config.yaml
n_layer: 11
d_model: 896
n_head: 14
n_kv_head: 14
head_dim: 64
d_mlp: 4800
vocab_size: 32768
activation: "geglu"
norm: "rmsnorm"
norm_place: "pre"
norm_eps: 1e-06
positions: "rope"
rope_base: 100000.0
rope_fraction: 1.0
qk_norm: false
attn_scale: 0.125
bias: "none"
tie_embeddings: true
parallel_block: false
init: "uniform"
init_std_qkv: 0.0209
init_std_o: 0.0259
init_std_up: 0.0299
init_std_down: 0.0299
optimizer: "adam_hyperball"
lr: 0.00506
beta1: 0.9
weight_decay: 0.0
lr_head: 0.00354
grad_clip: 0.5
warmup_steps: 248
schedule: "wsd"
decay_fraction: 1.0
decay_shape: "linear"
final_lr_fraction: 0.0
batch_tokens: 65536
seq_len: 512
doc_mask: true
train_tokens: 726000000
steps: 11078
dataset: "wikipedia_en"
Each number is 128 + 32 x the weight over the matrix's rms, rounded and kept within 0 to 255. Layers, rows and columns count from 0. Numbers have three digits each.

# down: layer 2 MLP down (transposed), 4800x896, rms 0.0299, rows 3265-3339, columns 504-559
# gate: layer 2 MLP gate, 4800x896, rms 0.0299, rows 3266-3340, columns 504-559
# up: layer 2 MLP up, 4800x896, rms 0.0299, rows 3266-3340, columns 504-559
down3265:112138171123087137146108169110109116165133136116058141051143170155080150110110103139117152146116150196074129111150177161153150138116149141113104060162126124076093152142
gate3266:109105158108118136110176104066130135138075173118110191128140142094159180120083129105110156133101154141086115140099151119166176043076105133143210073130202145155155134166
up3266:105182154134122182091086153177104144123132141118127199165106098115151115137161144154097164156089138116107180149148135159171132106164100113111112115130117144141121117083
down3266:189198145130112110110201101062133147055123095094154156132145095192118123102137109151192124155116152169103123145126155110129165108073111174144189147043180130181106126135
gate3267:119148115135179117180140133082187148113197162187051124116072096133134164190200142116154097160126099121133121090145128153133082135145167204140100169143140087143110212111
up3267:187117100155156127083109148109127020113109135125155151121141124099145142108052158106177117120175111129142103120150086152118115110119146077143119115094127147102146176086
down3267:142141135133095162168116126108127135035118145083120133105179190151137160055123186074125140115153106157094145168168128133181091151075187100169141163101110123166128113182
gate3268:090142149103102132160112203082188121120134136104116129095138139143183149105194080130083142058122141121169108138138130040122119133166047144174172130125122146112134148118
up3268:142154156113132090183061142119158095163099128193131132092169097133097123081059103117104178137068145191147118141104125134148066166131121135109128177151164175092063179107
down3268:100090064113132179106066121167097096133151157074121183151162149080118139130123099125117090106121140120171149143177131159075141137143095107151103164113152108139098123122
gate3269:068078075043235211118147112144122116203110171189108081102098126054164158099132133138113153116114168113137091149119113148066080156116154147162122127101150097133070140111
up3269:165069183088166113136109100164062155113130095146105105117104097096066174151221143073112045147108116174129193148062052102103140168105077122170130115120138077129075085144
down3269:159118125118160167165072162135151155091096109114130121093133107157194185155187151164081150149142182125127146173182125125110130120071114137113055070164113100082118188159
gate3270:098120132146202116122119081171188113167117127121110187151089162183110154163181093092108080087115114149121061111157087135135097116069157055093107138187125100136117154133
up3270:118148086107133045167149138166061148187130129162122143133150118199146126102147053105128163137155107079135134135127136145112137098154128146124156172150171071120128188130
down3270:093129136139063164125137152061163155121141098097169125106149102201142136168103175127170090136112141181164149152158077164161161084093147118125084089086092100177069110108
gate3271:165167167139123109135090148144104132176135142214061123081130167150102119159178135099123069129100177155128126113079112094087122096084096118119149161103144054174104150142
up3271:092095138120095155127145114113092123073097094092133118149102182146190114137145111168070172144153085149165147115055172174128158114144151179109142130147179145195173096077
down3271:134105091090115141136098140104106127081130116089126124106114145082139098112128126138107128113079204139159131116124146076087148108118147170126103171190182148134147121097
gate3272:118084138138161153123137100106138203123159121119090190106130120133214112122168086140132146113092101133144184109148155082129086142104144184159087160178094083159084212165
up3272:072106169121096085066099065123075125176098126165151170088140123137131120134106097158158130141150141159116077150159127140093163142094151136074181169127180142140120126050
down3272:107147120130128142127087108135110090128120157159107092117141153122136088151091123142089144087108151106139142125128075148107168080135166141145199128124129134116146126141
gate3273:184134099144147148166120084124114147073147129161123119081106114069149166077129115117100097110119169063162068121133089026121035068068175078173150083080166139128142185125
up3273:091138111122164116115165103186148113166092080188174068107154081068137083071101116112171122126086108078110142172146093101062140097179148137129155148102060079181098139180
down3273:198113125139140070117203119123173134141154112133142107122117158133104106142115135194112168124105082157160152160159097080149105132150148148147125098113162133125158156115
gate3274:096083185182161120150218116148109111156149114118112121167083140132163096178123138102177146130119118172098164138154174130100077152227108081102109089088166107096089118211
up3274:072130113159117168142116106122107122170142103151125109163130112099129116098124135082094166096088113120063122127100178065136169091099108180081126139117087171123139119072
down3274:067166085118110132074084089126079127107161138109135164145120139085104148120155181143172118164139168144136151147149089139107158127121175110117096143083111136129131168118
gate3275:103111144126115115123123101066138119149110127123167139142122147144190117086091161069166118157146102151195193120187130186164083147095124190066137187152106149137156155150
up3275:094115042166101150110111109143081155162129143164129226140165178086144121094116084137160137078122121118196137055177148162168149101174176122169126142101147106115181122094
down3275:135096174155133086112093141119157117099100157117145067132145117159098149102195162090075109180174121117103128174121077183102123148106097133119124113100126165160140085155
gate3276:133174186117085110055202182100107172107121160121090046174135158126148101145125073084184128061167129102143127135121109128105154160133111091127103206111135093129161173193
up3276:171080121113141105158138096124099127074157109147129167182128073188195113167079160121105171203157181185080108129106156106103162096128102092112169090104184095169107174097
down3276:120158089090128143089209143114153112136141156158120117181064063120176123159091132086111127128151130129113157147142166067125125181094088051123155074126069148116162143114
gate3277:136118123111167153167124097119169103132101109114124146128175119150161114118160116145129106165139144110118157174141176122189106143127113072146175123163122133112101112149
up3277:106096123076152124158064173048076194141163093127134143161095177163105137103128100196148135125152150068130160188124132066119102118143167124140142130178164107131138059140
down3277:089141121163152097082133127129171100062072118128085077111148094114093159098129155154134091153076137198147099145175168113088127103142088154155139133106115136092104153162
gate3278:119151127094133163170097091103166121120103113142133122094073155112082138132114141087130133127121167135144125150098156167136141116151067183187090100147107133155091081157
up3278:120104152135162135073103105115127176135174134091127130131132125135094086109102130114146115112172151097154107129107081068158084153144126158132126129076106154117086138167
down3278:120107108166156139127155124142123095106113163120120122140119122129135114153139117081119174151111057135130138110159162157124092139063078099115162154159127125153099141127
gate3279:197184153109140117092170140109094108189068162120050162130150137134116106107144083121171179156126173116132124134116115149134159110103142082140121128132175114146107108087
up3279:095141190129146111072115126068121120127138113168140134168108148112144146105148123126111116116064080082146115164096153171047098127094106144161124184143115085195108108192
down3279:171195078162121177158135145155120171161162184153107150154136068138105135125063132153171154149120101129131164161114109145110058139163196079148119114153084135117119075178
gate3280:111114162145161119123118136101173062110080108125105096141167119192152136098157138179171130107112117181176138156150114149121140145092140105075129129171132131108142134119
up3280:131156121068151203110156149129125144105169144118129158148148170154091130135083112123090133088070120135087182096166148095128101131123162133162166108072135077135174070118
down3280:159143168121086119108152120110166107112146180166120137124160178170146185118152091145119175075149118110095111058187096113138127150147125096065142143101105132114148073090
gate3281:103152087173131078140107119129127179081104064112123155079112149083129160142138079139148128179126107169136165166185165143099153117166113105150101087113138160136108127151
up3281:116105104111176093062103118158084140113136148134124124134194157155172156163082115141113145193148150118151160165110170163108172097145159094114092160176152142136126111177
down3281:104089188148082179142131093079154118179123116112163182125115114132133152067149203166077113061119122111159098135099098120108149091143135111161080106062113131122068150139
gate3282:084090133137143100129148086129095131131108147130093084052139152083116117051163076147202095109091145168162145128100098107165105144058115190201144152217177094185165119116
up3282:148133153124177081102098112100122112115132170133154152176127143148118138149103194173054190150099118146138121125178193158127102150149184106146083163085216165090112136150
down3282:169109120140069081130127122091093118127157133115137132085116111128122162100166138124185180118105117175137142133130109136103116115155136142098146106162178102152178148096
gate3283:084140089136097171065048153158161150154185109107130118101116159125110109120116097170150155093126140145098180175103085083119078185085109129086152112182150090111146163153
up3283:122088135178158073161106079133124091102129154160135135135099135136103136141113117146140162146125093102136067055061147080147149118189132147137107098106115139111101148160
down3283:127147135156110148144137121139104170127157110120132092144115119096137127156054119179125085093140167158093213140216151164141182133103161143103150121127146101196133088101
gate3284:095166106073200191183094154077149223169131133119069140161175109144144127102146142149104105130145136129174172107153097122111073164161120137076153132127143102166143085120
up3284:136124165134153138145189149073135116095077068150130152146117105134103117130174123177082118141075086161194050086133135144153166165171164101097107127091138128099107182150
down3284:138090154118150051104162169153069135140139098092155155112172146154132179163180109184141105163155108157068125093189125139135137133182208110111151129149151148193074097116
gate3285:114155167143125061102075173125095141101133109150135099069117137201080120181127134168171101076077095143137109109201109060182101137098144064186158135149119100129128131158
up3285:117100127132100125156149092113150135091102176107168142041152175081108136129117156147143173111098129106106107140138110072149174133149109109141132167108107115119127137129
down3285:094149141174189168141163094143123131158124168108117152171142148157119138096194111121096132127124120143112114131070081158131153110124102202081155129122143074154125112134
gate3286:140135056064085140131144129070109165134133163141108030080129191145113188159111115050080110128185090113145137172168085128062110116137143114074123134147117017172118107149
up3286:039123161106166157055180032145202105126125090151185138152175105149144093189139096175094145121075184095167115103166131141073057138137148159121075097152093192126068160081
down3286:126131171137124073146170075077149071142092147067187117159126124149123125131126089168094143133182206094166129124139126169113190113129090146058154097109095206081112151033
gate3287:070171114079116125103106160176153123154129118168101077158143178157162125124136137121125090117139126166144149172111151143152127129126165137083158157141113105190120120143
up3287:181165082152102171128100115170120076111158110125165080108095158065046040122147134082137099095138149109062173136148124130090123057135136101142141137100129129147159144085
down3287:156074170088132100101119142106143145086144155144084169177149161059150131141122075114120166138093197090109099135126138133070136161089101168078164086169157109105143131109
gate3288:066139138134139138091105098178163130140160146126073075103149072165110122110118101086154105128083095142087041138169122100141157168120146098114118121163068093152139145117
up3288:175155126163133078171087101146174104134136103126172131158106122184143121171149127161094132116156141083127160099125100070159155100089143166146087108136170113169083102070
down3288:089151125112095148130185169149071152078093122130173119157136107152148175130107150086163125187155114149135142133115161153103139124163160090101125120089094071158189141154
gate3289:143191118093130119154096077132081193148118162124059142137117088088169118138190131199115109104146135122112082090105115146133070138119129136128115137157194125090144130152
up3289:119088133097059119138117138101074149067178166129107085166127194135131146106120086140167140172153128077104134159151158119087122095150086164173174190116086122095147132103
down3289:161107086117108147187157114166101076153179122045109149122202075177109146195120117127143069110122065125125114091174142102172157113118098145088127158137120209125158143194
gate3290:109148155103169133135083095134144081134093154133061159142119137125181176153090122114122121194124098210189096111070150156098140076115153101153184136078134088196150163148
up3290:116154176106128128131197156188159120145100119128117090144092129098129127120081150067135084116154135135140124135113103105184199129088146160112151136124151097150121155134
down3290:116168062141135133139131092100025130141070083127097135123102175123123073095124094162087128121153109109105094119118124135125154081192131134112097182115110130129117130157
gate3291:180190070108160106156145082132161082114109137148179067121148066122118125106091157116125072093171071119084129184144158096098126129118071161096146192123062186106170135172
up3291:123101115140117139122096133121145145137122095209144135070149074142178151158148126126114140135146125155114166157192109109111117130229113145164123119107123129175094093164
down3291:086141102125106105160190162139118131107149159081085089161122110137127161079098112208105168112137108142165131086106143133192127092093118128126145183159150089091115120095
gate3292:206102100158087176133112164070142120170158146140077147044073077113198170095097090097117134104153120135152121108146107132155116042111113115147096122129169097080099139170
up3292:143167055114057139064103105129071126141113164100115095120147099139159108124136085115155085135087096141144079085157087091154135085133178152139124138084147118141069080170
down3292:141132155132113134108190156121102113134173136131063108165099087124175186113055083117130093155095117155150163137129100129161133128165121178131115107070167150122145159153
gate3293:095118145094086134060128104104145183113131109143124139122118139141121085101126057154134078123113119224152133117101140156114126100091088103124113102115182129208151150174
up3293:113109073191119135155107132124168048122116093091122147183108135084134151165146122115198199145117154117128092117161122154130221150101168135069154165153144104085085081105
down3293:094118146114168105138120053120117126095126202128125149123110205155114123140173109085148100122091131127162122136154126161113088102101143125155156104085094161148150166091
gate3294:083112123141128138167159139166141181168175090154077128111119106137119132172123086139111162158112092151132129094113152118180139115074146166137136124078173127183119134204
up3294:182064075129174142216140141149143040168142161153122137159143102143158125058159166153114108142139196127098100152108143132117152101185132160139121091175136170143125118144
down3294:165160152139118126122106117126123104153155122121163136228153046116200146093107187160039062068131131091139109114174154130165109158152168096091091199158138163088065102100
gate3295:164178190096143101126172071136117088157102142181087104123076132134134101188045133133154158130138121063134160167133135116208058198177133098170115136106148069156131093186
up3295:131161146156127153121115157127133084115125084091124151131094084146112119106153103135110139141088141150095148133101116169080110166179205098175161082172130103187198188124
down3295:135130193101142168113206124112089149104140119077118065101119071125110097182099141124148160144110179100074143209141121148175096203166134145092156103135125176100143083152
gate3296:105143100192118118100162080110101117182120095101084078114117123177144138119120126134136085147136144138150085107176113128140088145115101150159122127144114147108134112145
up3296:165059140106135114176155130096160096088162141089086089099144125138093123136129129113113115140150148140081093157140094086119138121135084173133053104135143171118161100159
down3296:048154126142158156174113097115121129127135118088098137132113130166177147133117110181158161096132143033158161102173159137094115052143129158153156150091152110111154120182
gate3297:176121154150083111090099177081138090085131098081092156072159173184120164119135098157113133102118129129106136132142121105137116088091131158120148136151145123080124155136
up3297:149089060145103106077077133179135053110118130116154128099117151102123166098090109134108103170182129125082157134100123149110130127099143142172104147154143113201152147099
down3297:135185122129164097080136099135155115108134114160143191103159083078159148138146169120056144151113137102149172106123121084107125161112165108094125122142118100182145105150
gate3298:131102131153186148136125150146112136169097108154118106114143094132184078167183102148103158134134124150180185102145094127105087161107055108096103073092138133159124149130
up3298:124146137132090097124141168116125090153147194092096165101163176116112127152161135116098114109131097148136171111140120119114146075054150095089126103156167173101164161124
down3298:161089161175088124180108114169158150120106103134126103160041200229178102101121151121148141126182131193118134179134124156138136157143105143173118146100053106148089090171
gate3299:075133146179128126121160120099145078177125169117125109149168135126154105102095178135123167116146141121099087104128171166136107146112156136132132123116157136155174109148
up3299:137093116169148123173138161119165081114123094180092181133106095130149189151081082169126183150110122197148123087100107106133175153140174120089139072138174111106094167135
down3299:151116120159105132125132151072126113135108201171125145087148159108175098126111113166117143182124148120129093158134157132120083131124128169166085101097157184104148099144
gate3300:105168130164165148090104105168090166107102076195130161113132126105207115114148101111143113142138151153218117140144118115123094116157129109136084152091153061195099159163
up3300:174068198099194155139103174112032103094103112150119142088080111144182124097175127054119054137139119154126123132110083171071121118100202105148104075120146117141100127127
down3300:081105084056086083176156103166097075135148181161110117125083121079118155158163185112142136088134120107142141121117145166061118094170213162127205095148065182168061082119
gate3301:116186137139112070145139097142103196138084087163152156123066136140114151094185131127140106138117226088126128170099172160098118115132138155126175151141117120156109090100
up3301:108189110120096105142128152176113154126155169111146161124153153170092108082108100176185132108126177164143112174089162117108090146159104135145123131144052098157172129127
down3301:131150112133120131103179110116087130158063127132162143152133133119146143155123152093174110115150109148084140128093103139134191118141144114140113088111155158134107125129
gate3302:102094169147140167077118117135175070062103062093133109162106153088110088117123154127129093138083135134088066096126179114123144114122152156149159139100125135172154193166
up3302:125165140151127110086109089150140088119100178167133115148147130171076089192139124150152100173104107088124106215117183135105133134132150137138087076143104130136146095137
down3302:101084119168113135163141144140176165073168127102138103121141124143130189109101122106121098143165121201147152093161132111157124134130112158119137113071165124186121071113
gate3303:166098032178152135191086158112193102153153121102143151158130139147135104153130133156063090175122161101092175126098141109173090132155119091102106137203116173107135103128
up3303:206151144124115075127172108120176118116110106160119130133129144142184180079105130100155103129145111120113113162165102200202126073151124101080131096103138119125112129189
down3303:090128128133102138148120116130101150154129178130199129108110140190096060191181094127132187141160117119128077078124147077167085128125101137176120170138121116168131121067
gate3304:124132068166113081156220204114136133155134060126083117187119097136126153111134093154072112179164122163085105151128123144145126136138127083112149116156144084162120206140
up3304:106152080119113169148172140141147207082142120077118201113180096118140111133130143127164102105050135116105143072113152131119158153093201136128100157113211164129122120103
down3304:152115151133071134195129106195163076073076135158109116159101154144135173098165135163191109146083138124135126113124163097137138137078134177132154101130108125070147136096
gate3305:118122126155157105130125129131097128132133097063092165164132062087199129131206101077097110158147143125130187097111113131150122106137103076141115084144110124164128101148
up3305:089143159127098131103113136108112162137151164078064113178080169147115151105107172219108191113130160131142038156110224117162108175172110143200078152110161130139149125132
down3305:151177120101172172095124121138115179097155077178158174118087103174139135135214104093146078151086076103108141104178129178093114136185142117083111107186118048084116164145
gate3306:135141146120087150137160108143109132149176099177116087174143169118105176104152133152119134122166097124169105104164114134169083164153118116099095128115129139142115118144
up3306:110087107089076072090147096185112151129147099110158168095124142133102110087098102159130099198171131093149114153125135190126129115167155162169126104125155089146167077135
down3306:163173181144132116117146089106126074120136086140109124184143191117107117085137128113117107188153144147157125099151130106135118164123120161141093124146080112168201094089
gate3307:097142115087102201129083202109149127128133136135136120097194160097083071079059172115102123163128134136127199165128124153146130161080137103119110165117146144077150134113
up3307:106190155192129109109149073158108111050146118086095109171174081126173142150110187160177175133161065125113156126162109116131079098104145100171199158124139118140175184115
down3307:129146115100097144118113149089151117160180138156185085091120158122098097106099159175118125101119157124133100155153076192114098166094118158068127135099169143070139193120
gate3308:126125188168132131080107118130077112112117148132133107112117095095070127122123127092148122155119110106163136198109100136111132089082115126170129083127138111100139109152
up3308:079116102146165090071118200155111160114120102109100109115145181113166150141112160110139117114048148148157053112118170164131119078144110108134173151151122095117100152159
down3308:141145146186104155126125089151151113095128107113169178112145127088116160171113128133061142120117106151176156164095100106153076138096115107198114102093106186118157094174
gate3309:146114132147106144141100149125145122090091095094134065128107108090088126143160142167153081164113117144120094108128099164185149095120179131136103120106179155091178100161
up3309:207074116103112143161149212086101099099131161101130119153096103114127132139107111157142138117164092138140183143122055095116130125091194142143127120135138114129084227134
down3309:116174115127121093150137100124127130126109156106131112113140157157065113105154156095174132144151181181109108108127164143138137104182142127109103107124145166094132067155
gate3310:117094074098144140088144122120159101081102111095154107104127119118087090093147091156093159109129162143141092058138070076147159162092137131191127104144082171104131174127
up3310:132149108118144112157096095124189083170154168138126131117159157155099095095171155104132112094068118177090169184125144111091081127189172103080145066089112137053140131066
down3310:115130122114102116169156189116118238098102127162135163115162123148152132167110112114118103146129147130167127148161174161103096125143114144137100178141137097171083140195
gate3311:146111079113189136098153120143107181152128123146045089145137080087123141087186134111161131179155154100176120083134122172168134159159200125129076141095140071175105129145
up3311:121147151140160120122164085115106132136169104121157119132102111093114135185117081187144041164127075108152154141128149156056124105181101088114186137127133085161158133155
down3311:093130153146136079087156072100099149110149101102055113124087156063134111138113079151128124179169127118126172185079083205093177113129113091159158142112134131119082133172
gate3312:181195148112087143148121162096162114117148089130076102057160134115141115084097131129173138107142150204149110128086126076158143115139145115148099178179097115115185130098
up3312:204116168118164138121180121127156125139175122083135126113142113161142102104091130140141088086102181132121129104105157085102111144180142143165082153187140130138157196190
down3312:133069169071088121134144124145177177182110138131156125130171150117116132146115135165157123102142145133088095128142121154106127113146062142175167167155101143128162153166
gate3313:153143112055193125113162065055170147130160132148101148159109153138181080190115109159191100131084129140164131083148086163129067095140122068118145156094119098149135145124
up3313:110099140133096080135130129088156138143176128117154123048070129120144123161143154146113129125159086146098139126119145136135102133124065155079160107089226141083121117151
down3313:132135097136194080174105077070128128088131113119185094121080093153132098190146173179155097108083098111114128154175091187139166103111121084147161096149144179142118161095
gate3314:092125149101143056060081084125085157180122100124124119115150191052120177090162116094129107124131098092187097179100106130156099098125094127134137103145158092132107096165
up3314:145192174098125086137199123135123110163106183134094134124128105122108120098131165099112155102185113123110112155156168100155149101143121143151130107120163142163077055120
down3314:108148114117132088159113135143087130170169133096127073114126153168088183150101148139148159110134117108162128150116159091106188102092123139129133134173108169128109181118
gate3315:143072091114094093115141107117146095133162104060123124162220123128086194112115184128102135108146057148121157112126104101097221135126112109091109151158098128124189148104
up3315:146146103138095093150131172101162126089084153103169127127176128137157097146173132131125114168100131144155178107120113190104074136142112166078148177116122120136134050139
down3315:111129099176176134152088105092117135117155124176090100115109142153098109148088070108144119103174152141079131131080114122149072118097139138116117131156147123108161154096
gate3316:129123120088104250180125112161103124128135117157127079123152135160134158128113102160109139144149132089184106125073161148088092111163133143137128120184104082071095130174
up3316:175150139077071100125114121171135132109111117187138132131168102118124080123163128063118101171152131171125163146162150069169128094152136123157094165068154135158092099114
down3316:177124142153100150130152181092166172145144110103143082178108104177184175117103151114158170180094201115122166187106181127120122120102064117184070128201079131087180159164
gate3317:160195079103159145130140111148112149117147113065053142128196079133136053106136085122068193103127175112198151088173121137185150197121137127137142160110138079115079133158
up3317:059087129063169129097131113153113129084143161143093183147137152165199136104116129141161156153102209062119117139094118111130147098146135134161078170163193129171123151112
down3317:123152165124145095073150061075161136133146118182091124079220179138146111127120134107145136156144096129109111084087120152190125096115103137129140117064137093088100160161
gate3318:073142125138146119120115107102139162105124124124134086111141086180123110151207087169139103157132083153138107100101147135075099109085114132117085137120133108102105117108
up3318:149084180130163157103136122073019156122149157191090126209080114151133138134101093156080106142113115138165112128137090103152121121093106159130173132133165140114082137169
down3318:069126077136125090074084130141156177143177159099155096073103104156146156128152115151140108184106123126108156122168110145098117127185115102179133113165170123078096110117
gate3319:113161161117132156144169151085126154110093198132127151077117113081145145130104163067073104077067095091123149104163102107144152166058195158154183174138165065156121118096
up3319:189109128187154108158122173092134084143147127109127161135144130092103188144089138128158138128104081235169119096104151063062099120060127132091147206087149133167205142124
down3319:132133095140079146140122130178100145124163169036144154181104076173162179133161113137056110128013096127115151110163111108137108074150089129149072175115131094123150143109
gate3320:122142114105115129147117060141120140142092117114128096138126065119119184126171163162119086183121126096121121193115131097141119134107167078071177184157112099108096164134
up3320:123138088155137123120153137175073099166170171082075177136155169191087128124107150118116101122165094162127126120176153143136114160139174097098139121141126174194096080141
down3320:111153159129149121181097160114137173090112139124149086157102132147144115153156146146171133156180147118165162069136105156120150117119129179186071189144146110099177086115
gate3321:161177061143142185151116165075105165158124080166068160158145065159116142097186046141151179102167166130214163182144113123150083149152121117150080149135161114120164142135
up3321:074124144132165114126138112180113109030169071115120095173159128154198132117109114098067102192030083112111134161089144131134178200082129096121159157116119079116098112150
down3321:153128084129187138173156145160143129071143120124163106203161144157102097169131098070106102197083148128114108118110121148146151073107094108136126143117147139118078149130
gate3322:093122139129138134146119154095186148129123100112106059157101224117131155180132149098100081152155150156063166062103137158124085075072059073086110153138103106073146100175
up3322:138109180137194196196117068081113163127187178131129142117130093102165129158101068140169157103109138141164146142144099160091120155093125141148094117105124198144197157124
down3322:086163154141110097191126166106139082122117145134126118176148143063137141150112148159080097158167147100100072116153087108164050107134110117072179144102153157088126163176
gate3323:144126089102121092118137094080125176058135095137099069189085110134151129202219109123118106156077137124118094070103081138096162104200096067152156082106120111096165136149
up3323:123099080150114153185140062161149135146095129110173133109078089138158144152143144098118099129098114128091173176092174138157138091054069114150015138161107156120163090090
down3323:103092149123172176056104144141132146100104131075135150047149136163014150089112136087149149181108137132151151104158120133137117165050143122156179102136123169155094139144
gate3324:112158150174107164166097102146134158167111104159084156087071125102205112137168054158134108128102189131118121122103154194134111111115092138087155119159156114118136084142
up3324:132127195137033105118143109182167136122059149095109082073163124145101138212179081096139090096084120150134141150152152122161137183137129112167102134120121144137111094159
down3324:123190118119131149110095104161185133099130109154097181129077131168138093162188116062137170134151166166118146174107138156112067087106144112160129126156112088122127190082
gate3325:166092103137161085161098119139149100090120163152136135060107159118067157101107108153117119135166168173107136073095143109164155135147169140128200144104142117145096160134
up3325:130092148105112071149139137108198101132109134125211087147137090173153105120161132140122076139122183175094143013137119054148151173150127160108155186116125157155108141138
down3325:102144121149157127132138160139137092133153124118104128149081101125171119190119088182164125106067094103188102194162123160118132135132085118126106092107133185150153114122
gate3326:081114158109068111067196148171172141088052118125077114093165061146145157122050092181178114142126111135120097128157069141102166097094112144129151139103085094237144141150
up3326:168081117122116105150151081159128161094180113111090091144202137136145141156199180071153184102125127062130154103127095075107093138185126168075054190084137126118085133169
down3326:150115107145103086123155096141167137064152089128110093126153144094171168157135084133144146157088094127133147093114108165108137125120135100124129115151157000111129130138
gate3327:171156070161093100114144107125090155103177101144086167118152118107162174135136111139159118095116138083171167174161073156152116097100132093133140134141178107145145180143
up3327:122150114170157159160119147187151147148151123149123128126139129140166152117117131104122153103196101128128162143146165124118165102172138155143100121112156157117111179108
down3327:079146184142110193208112176179115197112073144131080083129065121124173114087111095157175164132183114162148130122096138088185118081147151082086113111134146132163096174083
gate3328:144171122093103098146144094103129184117113087175110077148097177149112107103092078147201126169085132116160123162189091117134132156108146159148112135152074115136159102109
up3328:142148034141099123171075110143180114164192152125113160091173140178143133123148147128145185162183086113127153120126112133109166115117136158087151100152135112151129184139
down3328:147165125119124105132110171130109075105212149167104087077139172147087074108157139170162061161098182177149154133114071157148123166151122159136151093107142120072135160125
gate3329:135080086066238125136159116087146130159118158107088167090141107108144149159134140115201100161070148179152082200135160123138097161116113120152172093147175140166116129166
up3329:108167114122131109185098214165159159099127163105152122130103146143122150092122102139142161097112161048128116093179129125130206120120154124157116190172121122135171111118
down3329:137088132187140100149134082099112098101075098146149110099129139122139139124115124150106056112101176134154109119096118156156141129114146127163102175117126079126121151125
gate3330:094137112087119165110126092155132122113094142133126084110108125150090127139126117142179144196100122113148117146158148158128102076117097096107228165107112089110139162120
up3330:132093156151145154126152130108133110138085130062191138162096142143126093118129131111130115167102163090126098125107071119137130141096128154126133106152133127134147130127
down3330:155133148115127120112074227168160196118140098148076115066148181152133129073171150144114115134160157174112125091124157150129126142145099174061099102111184088129168116115
gate3331:086139141149141089101134110115142129110077064122134144114134104115113124095124106137126109162168119188129089142141133162113147108127099117097176087079133139140135143153
up3331:128113157142147141202093143155066129136137180178113104117134092105133100155113081150147138067125167113202096121095129117124056132177096109146110097080144110126104135088
down3331:112115163135113157159097073098140128098089112080104128089100166121136084139153127129073092173076121207133125126123104148088102133160119115192098125134121054142168092170
gate3332:111142141170162120093109160165122033149140092158137145087089137182115161170134114071121142143116128140147114120125149105119083124194168210142072067152107129193109108133
up3332:113133118129067126134153150191119135117139106096101205138120164083170111145069101068112127140110198080136179129132155164114111118135083128152095125086114180112134126147
down3332:156093110128111168144089158127152092188125153148198037117182153154088134059193179125097094145147086171144113138146150143181151109115143130149107139148183139149126105157
gate3333:132077099146098142129178132118106112147168100045138218123182143161101142126081153115136103156119177101095110099068131110100119105143120119138175080151135126153100187192
up3333:125123104110147116174124151154134116065119116147151117107178119156059155172211109167111172127092074131108118162168085055155150122105105111146186150092048153120154154164
down3333:102106119086117164125128135121142086118110123113158101167126162163171078141063144112119155147163164225149157128106139174137074145065110108096128102111151130102133036083
gate3334:191110125163129121124113129145125110121067097059134165160108114128059125128154155137149115092123138107099177159130104151122134108069127065120200120120177099130135139171
up3334:118089128126108131122119093092138201125141066140143164134141115178168201135106127133150138175173171174056140153111116115086191074158072121148135158136123139157147103153
down3334:084120066100177134136126110172147161127124098156138123044121126079152126124079075090121130142142150143180149120122136123069169118156116166137088206160115064138138162088
gate3335:124125132139139118125154165135131110181088112117134063124129167051114126134134133110060156128162115079056118141124112108160156112115113112153162098127178144137112093133
up3335:186114148150131100093137093153132082157058086117168123149131110084151109133134103179156090120075097108142144183112158074135152152135097178194173092084175120154099109118
down3335:096200074120155083063112095112141126114184118104119185083110142156123083129162100126075103142168080074127104113151087228129119134075170127106090162116137156082130138130
gate3336:182116164102149152173128115095120124123152160135080123107200138108118148132132132158195118095117089146131146133135125125136080106154078125185182122078181095116173125162
up3336:122147112094140106112141150097122098129067186152096086117132145122085138173156161091113131122086166149140118069156152151088099152138170134136102087092120097146103166070
down3336:174133135131149121106163174079092115163148135126125144111077180119182200137194132133153071120069129159163106093179149077103121104196137156103110079078181137115143171166
gate3337:124160155133151134169128200134158124131043138168146132178095139097154115173117181168139188141135154160173141130120140141113080178158083116096113174147115099114112068128
up3337:176109105135163132133110096145139162141109146175061146121106126133121104103093119207124135123145184114193138099088159064100133074130150081109113054071147122145153190147
down3337:190098098145116156130163107105177105121117143121120184136108091142119083126108182125134182165127125094079155124137080152091131185110117143143102184103143155071106061125
gate3338:083145172083091088150099172177163079117113168170154109084046156153156096072108199122157070133093171125093163155146096067131143108074194144167164155147170156149093137145
up3338:115142165072144154137179129113121109112129124118082144132126167157156151155104135119144110128150171095109108092138128158128164144084128119087116151125072076163067078186
down3338:090133134131170073117117087131136100147140159139157107137145164129075051107120150132144140133158103122091100159150154090059151107111118183128164129145198103140107151133
gate3339:154177084087145078077149111106102084168188137149145086112084098126132148164116125115142116129108128143159173139088101101144090116150114099126114126121140164131111093076
up3339:124104104144152129160163102097121105170110095166124165168139136080139175103124133147158150113108167132089137135092129163119118061138114166122156037119171144154080098152
down3339:162099175107143098137134095098107134171099130156092105122132156075169148103125128156116134141193149057120085157106084072115112120175138173132142073180100055166154123134
gate3340:105081098127141127123144092096186113117148146093038131076144126092129170181195161213104125145123162154111098116169157126150111106186156113124139094144100094076183142142
up3340:055125043126072157172161147055146133166103081119106140159154105065149185112136185198138132122155106086082098131201163088139096122146118152194109099056085149142147143179